{"num_hidden_layers": 16, "intermediate_size": 384, "norm_place": "pre", "learning_rate": 0.00306}
Each number is 200 + 40 x the weight over its row's rms, rounded and kept within 0 to 999. Layers, rows and columns count from 0. The size before them is the row's rms in percent of the matrix's.

# layer 13 MLP gate, 384x160, rms 0.0971, rows 104-123, columns 0-159
104,185,175,176,210,231,181,173,198,197,188,191,124,164,224,261,191,235,258,212,242,219,184,158,211,193,196,203,229,291,176,186,187,225,219,303,219,213,143,117,236,134,195,228,245,111,250,258,211,150,211,158,224,196,206,168,212,220,169,157,147,134,303,166,207,151,189,201,89,140,166,217,203,239,193,162,218,235,191,255,138,209,209,226,197,181,244,168,85,196,165,203,182,192,139,248,208,205,223,203,221,163,172,204,155,202,288,148,229,169,139,221,247,216,235,204,290,212,234,283,190,182,199,206,183,240,212,200,243,204,178,220,139,216,191,223,168,284,201,196,183,270,224,207,140,220,139,193,194,145,175,189,202,198,268,226,186,270,210,249,153
156,214,188,156,276,238,127,155,177,225,235,176,132,213,174,165,157,251,224,187,172,181,138,222,244,164,177,289,177,143,143,276,185,168,187,237,231,255,213,136,234,200,195,209,200,152,145,170,230,190,198,199,191,260,228,236,157,237,155,228,270,221,219,196,149,211,188,247,155,191,150,202,164,147,194,177,161,158,230,173,198,174,235,192,170,193,248,214,235,191,206,243,144,149,232,260,228,163,198,155,157,199,185,224,206,148,194,201,279,159,234,185,165,223,170,146,236,188,153,151,168,202,152,176,250,226,196,229,213,144,231,253,268,249,208,274,179,175,219,253,218,238,244,182,177,134,146,281,193,184,231,254,193,124,245,276,139,244,109,270,241
097,155,150,192,195,216,165,162,244,219,136,230,231,256,175,255,157,196,170,227,190,175,147,178,213,203,155,194,287,181,183,186,187,175,256,249,193,171,314,151,223,202,185,178,253,194,180,253,219,221,170,187,274,212,178,193,219,176,184,175,151,275,221,225,144,170,285,215,247,172,183,221,132,145,165,298,242,218,203,239,169,182,165,153,212,152,266,208,214,261,250,186,162,127,231,163,222,231,200,149,152,246,250,173,174,218,246,221,232,175,253,195,158,249,216,242,184,168,157,309,221,222,166,190,242,178,211,170,176,176,210,235,249,193,120,163,242,228,212,186,232,136,195,206,267,158,180,162,242,249,191,218,232,201,274,231,188,308,170,170,232
101,121,212,248,204,155,204,220,179,260,160,195,185,171,159,278,131,265,233,229,202,209,176,187,197,219,253,177,177,240,186,174,167,244,229,157,182,140,185,177,233,146,184,174,115,190,222,133,258,192,175,229,240,258,201,206,228,183,132,160,129,208,216,268,203,234,140,181,193,304,226,291,194,205,180,224,245,200,207,194,206,196,170,216,177,190,215,176,132,239,200,114,195,264,280,204,198,139,211,182,208,255,175,224,154,181,220,214,158,285,210,230,192,159,187,204,186,155,168,210,213,162,137,100,221,281,195,201,201,213,121,197,185,163,218,194,164,177,175,254,235,159,176,198,187,303,201,224,115,224,184,184,173,174,276,192,274,230,210,151,194
107,226,89,252,183,202,150,222,224,148,126,182,216,245,192,156,114,221,201,184,196,142,218,221,240,163,163,228,208,158,256,189,212,167,274,197,196,168,248,230,155,197,222,257,260,243,190,196,194,205,241,237,243,134,131,199,274,285,188,161,247,158,209,201,215,189,253,147,232,110,178,201,193,114,208,120,231,208,170,227,190,204,182,184,201,294,211,221,200,190,201,189,150,191,246,211,230,238,193,140,203,175,195,187,256,145,298,147,183,112,182,167,239,209,209,192,200,171,219,128,172,122,247,174,155,192,182,188,202,197,249,139,170,165,214,235,205,160,216,159,215,279,211,211,192,169,227,206,176,120,153,224,195,208,176,213,135,213,195,119,171
094,143,234,170,260,245,184,180,204,209,174,192,165,238,220,234,236,196,265,240,223,167,129,172,195,175,250,124,223,270,237,172,178,199,240,118,214,204,227,196,202,185,200,182,157,176,148,243,168,199,204,220,179,152,96,198,233,198,247,185,181,225,245,233,182,216,181,134,201,187,168,201,161,190,315,241,242,270,174,142,168,192,215,228,214,153,192,212,191,159,201,165,146,196,210,188,238,241,253,147,224,185,191,129,164,186,191,240,233,234,152,255,154,151,177,273,132,124,214,180,169,141,132,285,223,200,228,187,229,256,202,139,226,221,223,134,128,147,220,282,220,148,234,201,158,276,166,204,180,206,231,234,157,246,195,195,249,237,231,154,263
099,150,232,227,188,257,270,215,186,177,222,191,187,161,194,188,230,239,203,172,158,179,219,209,155,187,168,222,181,227,251,202,180,262,260,229,108,234,218,193,209,158,148,211,222,148,179,193,281,254,248,218,188,165,151,179,131,103,169,238,212,104,224,287,161,236,148,250,222,190,198,222,175,179,185,190,231,225,192,122,124,126,246,165,174,181,270,222,208,238,248,225,187,235,259,233,188,174,220,272,216,130,203,276,256,227,228,197,239,176,169,209,204,182,119,219,182,152,152,265,224,171,210,186,192,252,309,155,246,243,241,184,230,222,201,185,262,206,196,159,209,142,128,200,220,146,221,202,184,193,184,265,212,142,192,188,192,185,275,197,185
102,247,245,175,194,326,189,165,162,212,219,203,163,221,214,268,216,144,241,149,215,304,245,237,163,227,163,138,207,251,119,196,235,165,239,203,110,224,182,294,199,273,183,186,175,156,181,232,196,284,166,173,207,185,209,172,200,212,240,227,180,241,230,176,89,198,233,202,151,108,240,198,201,173,205,235,185,159,236,163,208,183,178,151,204,204,232,185,168,214,180,145,174,214,232,242,277,182,208,165,146,199,174,180,231,187,230,204,190,218,211,220,232,181,197,217,166,144,270,143,209,230,156,132,233,205,202,125,135,167,142,231,174,231,210,179,162,154,192,164,275,192,208,247,115,206,218,222,190,215,238,197,220,137,198,172,196,157,259,266,163
094,169,240,229,247,189,227,227,223,218,201,199,241,176,171,247,175,158,242,200,181,200,121,200,156,134,176,256,320,247,185,210,176,197,223,217,196,132,247,185,248,216,163,248,250,207,219,272,157,194,237,284,249,217,216,253,166,243,199,250,255,116,137,231,254,198,200,220,177,181,111,189,208,250,201,267,177,193,211,241,257,220,227,192,169,167,264,213,194,274,166,159,146,283,217,214,154,217,147,181,180,216,233,215,295,196,228,153,178,223,165,240,126,259,231,239,173,157,199,202,189,237,167,189,96,208,192,184,234,158,212,168,242,239,166,268,142,235,191,180,150,159,210,190,190,220,212,211,192,223,170,219,180,100,205,246,193,197,167,151,240
091,227,215,169,178,264,99,187,193,235,238,201,203,172,223,173,116,262,169,234,204,201,251,236,232,159,206,179,194,170,220,246,230,224,289,191,166,216,208,151,187,263,278,220,228,296,181,240,118,169,191,204,218,212,147,140,177,176,253,178,240,230,225,234,176,225,129,262,147,124,168,156,199,181,222,176,165,158,252,258,207,181,215,212,209,136,215,218,97,191,173,195,208,174,240,128,147,90,141,193,157,147,156,169,211,261,240,190,199,152,248,200,213,213,147,275,162,195,182,218,222,153,211,238,194,115,214,221,257,154,159,184,238,204,245,216,194,170,216,151,219,159,190,176,214,185,215,138,168,227,193,155,190,246,234,183,150,235,203,154,169
098,210,247,112,192,237,190,218,177,195,196,207,190,211,184,154,238,264,114,197,182,181,250,246,280,218,209,266,252,220,158,136,243,212,237,167,148,130,174,202,159,206,210,209,202,216,229,237,150,207,222,166,239,164,187,138,172,203,233,167,140,204,195,285,206,181,272,225,249,207,209,180,279,133,224,167,235,194,202,155,185,187,189,227,172,238,229,213,209,192,186,205,192,115,155,210,191,200,206,216,115,241,246,110,180,177,264,293,219,186,186,143,178,157,307,180,152,158,147,242,149,189,186,209,194,282,116,208,206,149,241,168,187,212,242,265,182,246,256,177,253,136,258,193,199,241,227,171,263,188,238,185,202,164,191,191,184,210,262,237,192
095,133,145,257,177,207,155,244,252,223,170,188,178,126,159,244,125,214,234,205,185,196,282,182,172,242,160,263,269,152,163,147,91,157,230,194,187,180,148,187,177,194,168,194,136,246,172,162,157,246,196,180,216,139,235,215,225,163,200,210,187,140,227,226,184,227,162,262,213,237,183,155,166,143,210,212,231,195,189,132,231,199,212,245,215,290,157,233,172,175,293,168,239,202,224,198,183,247,208,164,257,197,263,225,194,243,181,198,183,125,227,178,160,172,208,209,198,196,127,193,172,168,263,188,123,225,160,166,229,129,205,301,149,174,191,267,137,285,224,127,211,208,196,212,174,183,229,204,215,207,228,207,212,238,229,160,180,221,185,192,123
103,194,172,239,244,166,224,257,206,213,219,207,230,228,186,199,254,227,166,165,242,283,223,243,242,153,169,187,245,140,168,144,200,139,226,239,236,153,207,167,223,219,273,190,173,254,241,185,119,185,206,283,230,201,202,198,213,181,275,255,178,176,207,226,242,209,171,183,226,146,189,181,152,195,168,118,184,223,224,160,181,233,140,224,226,158,185,285,184,164,278,212,235,196,176,202,296,226,186,193,170,166,144,201,207,209,170,134,198,233,261,173,187,96,256,216,187,222,216,166,171,167,266,116,105,162,185,134,152,199,252,248,199,214,243,148,238,207,267,171,207,160,191,191,165,198,232,265,214,173,152,179,232,165,259,220,210,200,145,233,281
100,223,218,133,180,179,179,140,238,154,155,168,176,288,269,179,129,252,226,199,290,190,141,227,236,208,172,210,218,240,156,249,147,192,166,238,212,249,231,194,177,222,118,90,211,182,153,94,160,197,156,160,179,200,176,199,174,181,225,144,217,214,190,237,179,226,189,220,171,224,162,226,153,226,222,171,235,201,175,178,193,131,182,154,205,237,234,208,165,216,122,245,166,219,149,174,155,208,210,246,252,179,186,203,167,172,170,200,182,234,239,200,193,167,205,256,251,203,143,249,202,257,196,254,178,184,238,222,223,216,185,186,316,232,212,242,234,205,186,150,235,94,217,182,178,265,130,229,161,184,164,229,106,197,157,223,153,154,157,137,189
100,190,152,195,74,210,226,212,214,239,215,194,262,180,180,170,230,229,155,143,239,210,225,198,195,163,230,170,173,99,168,203,219,170,118,215,193,147,248,138,173,205,202,234,196,231,286,114,207,239,235,201,239,198,195,169,177,201,215,200,188,148,206,184,226,223,142,224,201,218,253,240,148,90,154,158,196,270,127,152,191,173,178,177,206,180,278,215,136,150,210,149,178,123,249,241,212,216,211,170,104,150,183,210,165,216,199,179,292,266,229,237,209,230,149,187,193,165,182,205,262,208,214,238,170,206,177,187,250,221,222,170,243,212,151,210,149,165,236,175,213,248,198,183,214,248,246,197,193,174,187,266,290,224,257,220,177,215,139,260,199
098,194,239,225,208,180,267,146,246,174,221,248,198,199,186,182,268,202,236,222,161,230,207,220,163,225,159,232,178,212,250,167,245,165,231,269,218,154,225,247,127,300,212,127,179,179,251,218,209,211,152,314,199,231,167,182,249,281,200,248,180,250,190,133,232,266,235,261,200,208,164,252,153,278,187,154,150,125,168,125,247,214,168,154,179,240,216,232,167,175,168,240,250,205,206,210,247,197,189,182,245,194,255,225,151,186,170,142,181,188,263,207,214,181,179,153,143,216,198,142,204,192,248,137,211,162,220,205,264,251,207,181,299,215,248,213,208,127,240,209,195,192,200,231,196,178,182,225,238,178,242,142,146,111,178,188,238,228,238,215,222
099,203,167,220,278,204,183,228,298,207,129,240,212,255,177,167,210,141,176,173,205,201,213,152,169,245,155,176,152,183,172,248,151,250,123,208,207,211,249,241,149,178,258,194,275,181,190,197,164,179,209,275,251,273,219,236,230,210,120,178,176,192,184,169,207,184,232,220,167,180,235,271,167,131,167,177,152,166,206,166,190,183,174,194,173,223,168,206,152,229,125,154,169,193,267,187,99,233,182,150,200,113,264,184,222,142,177,208,168,211,172,135,131,174,154,185,187,170,232,181,207,98,147,144,148,246,176,142,215,224,224,207,164,191,226,211,244,138,184,174,240,217,225,280,218,249,227,252,186,129,243,202,227,238,196,185,234,168,211,147,213
092,226,217,150,186,219,186,186,193,158,240,213,212,156,159,231,155,175,347,199,257,228,186,249,137,142,268,148,145,208,208,249,163,225,196,182,136,192,183,297,144,166,173,217,194,156,215,188,194,240,164,155,211,283,214,214,163,227,231,225,224,185,190,195,232,147,215,254,209,269,181,193,203,261,182,152,258,188,193,256,198,166,214,254,218,207,200,184,187,196,211,156,121,275,139,160,219,215,220,286,283,184,257,158,221,208,189,231,251,248,164,189,218,231,153,197,170,219,258,188,174,160,210,177,148,252,206,183,189,154,239,224,171,190,100,150,179,220,254,206,139,200,153,256,158,229,142,231,223,288,169,249,215,202,215,193,221,201,194,164,274
099,230,191,206,169,222,195,178,173,71,154,280,232,195,252,137,195,296,132,182,229,207,255,224,189,149,215,134,227,272,226,153,142,234,148,227,212,148,160,203,194,161,199,222,198,235,157,217,148,160,148,180,137,265,203,179,195,158,222,188,230,155,227,173,261,191,212,159,273,190,159,108,191,205,195,212,195,190,152,203,177,222,227,131,237,188,285,115,250,198,187,195,160,148,167,271,180,133,193,148,164,187,142,232,220,195,219,157,166,152,250,207,241,214,122,218,211,208,153,203,251,243,196,187,192,189,127,200,253,166,176,196,137,220,169,262,177,204,231,191,213,192,155,223,217,191,198,177,263,194,223,160,279,198,231,191,226,204,125,161,169
104,202,172,235,207,256,167,195,216,143,142,156,216,253,252,247,221,147,229,184,188,188,193,202,147,113,188,183,178,268,203,169,197,193,190,282,180,171,282,197,212,240,268,214,157,237,253,254,179,170,228,217,174,179,134,238,227,185,160,245,243,150,172,252,195,207,165,163,223,209,110,192,211,104,206,224,190,214,111,177,193,243,235,138,273,261,207,204,218,108,237,177,124,241,190,216,208,166,179,220,208,166,173,175,148,163,238,227,113,219,250,168,194,191,258,168,189,199,213,248,191,226,212,231,172,152,192,296,197,170,204,220,240,190,208,129,223,197,177,210,148,172,205,249,186,210,219,229,211,103,299,163,122,157,195,235,161,205,149,214,188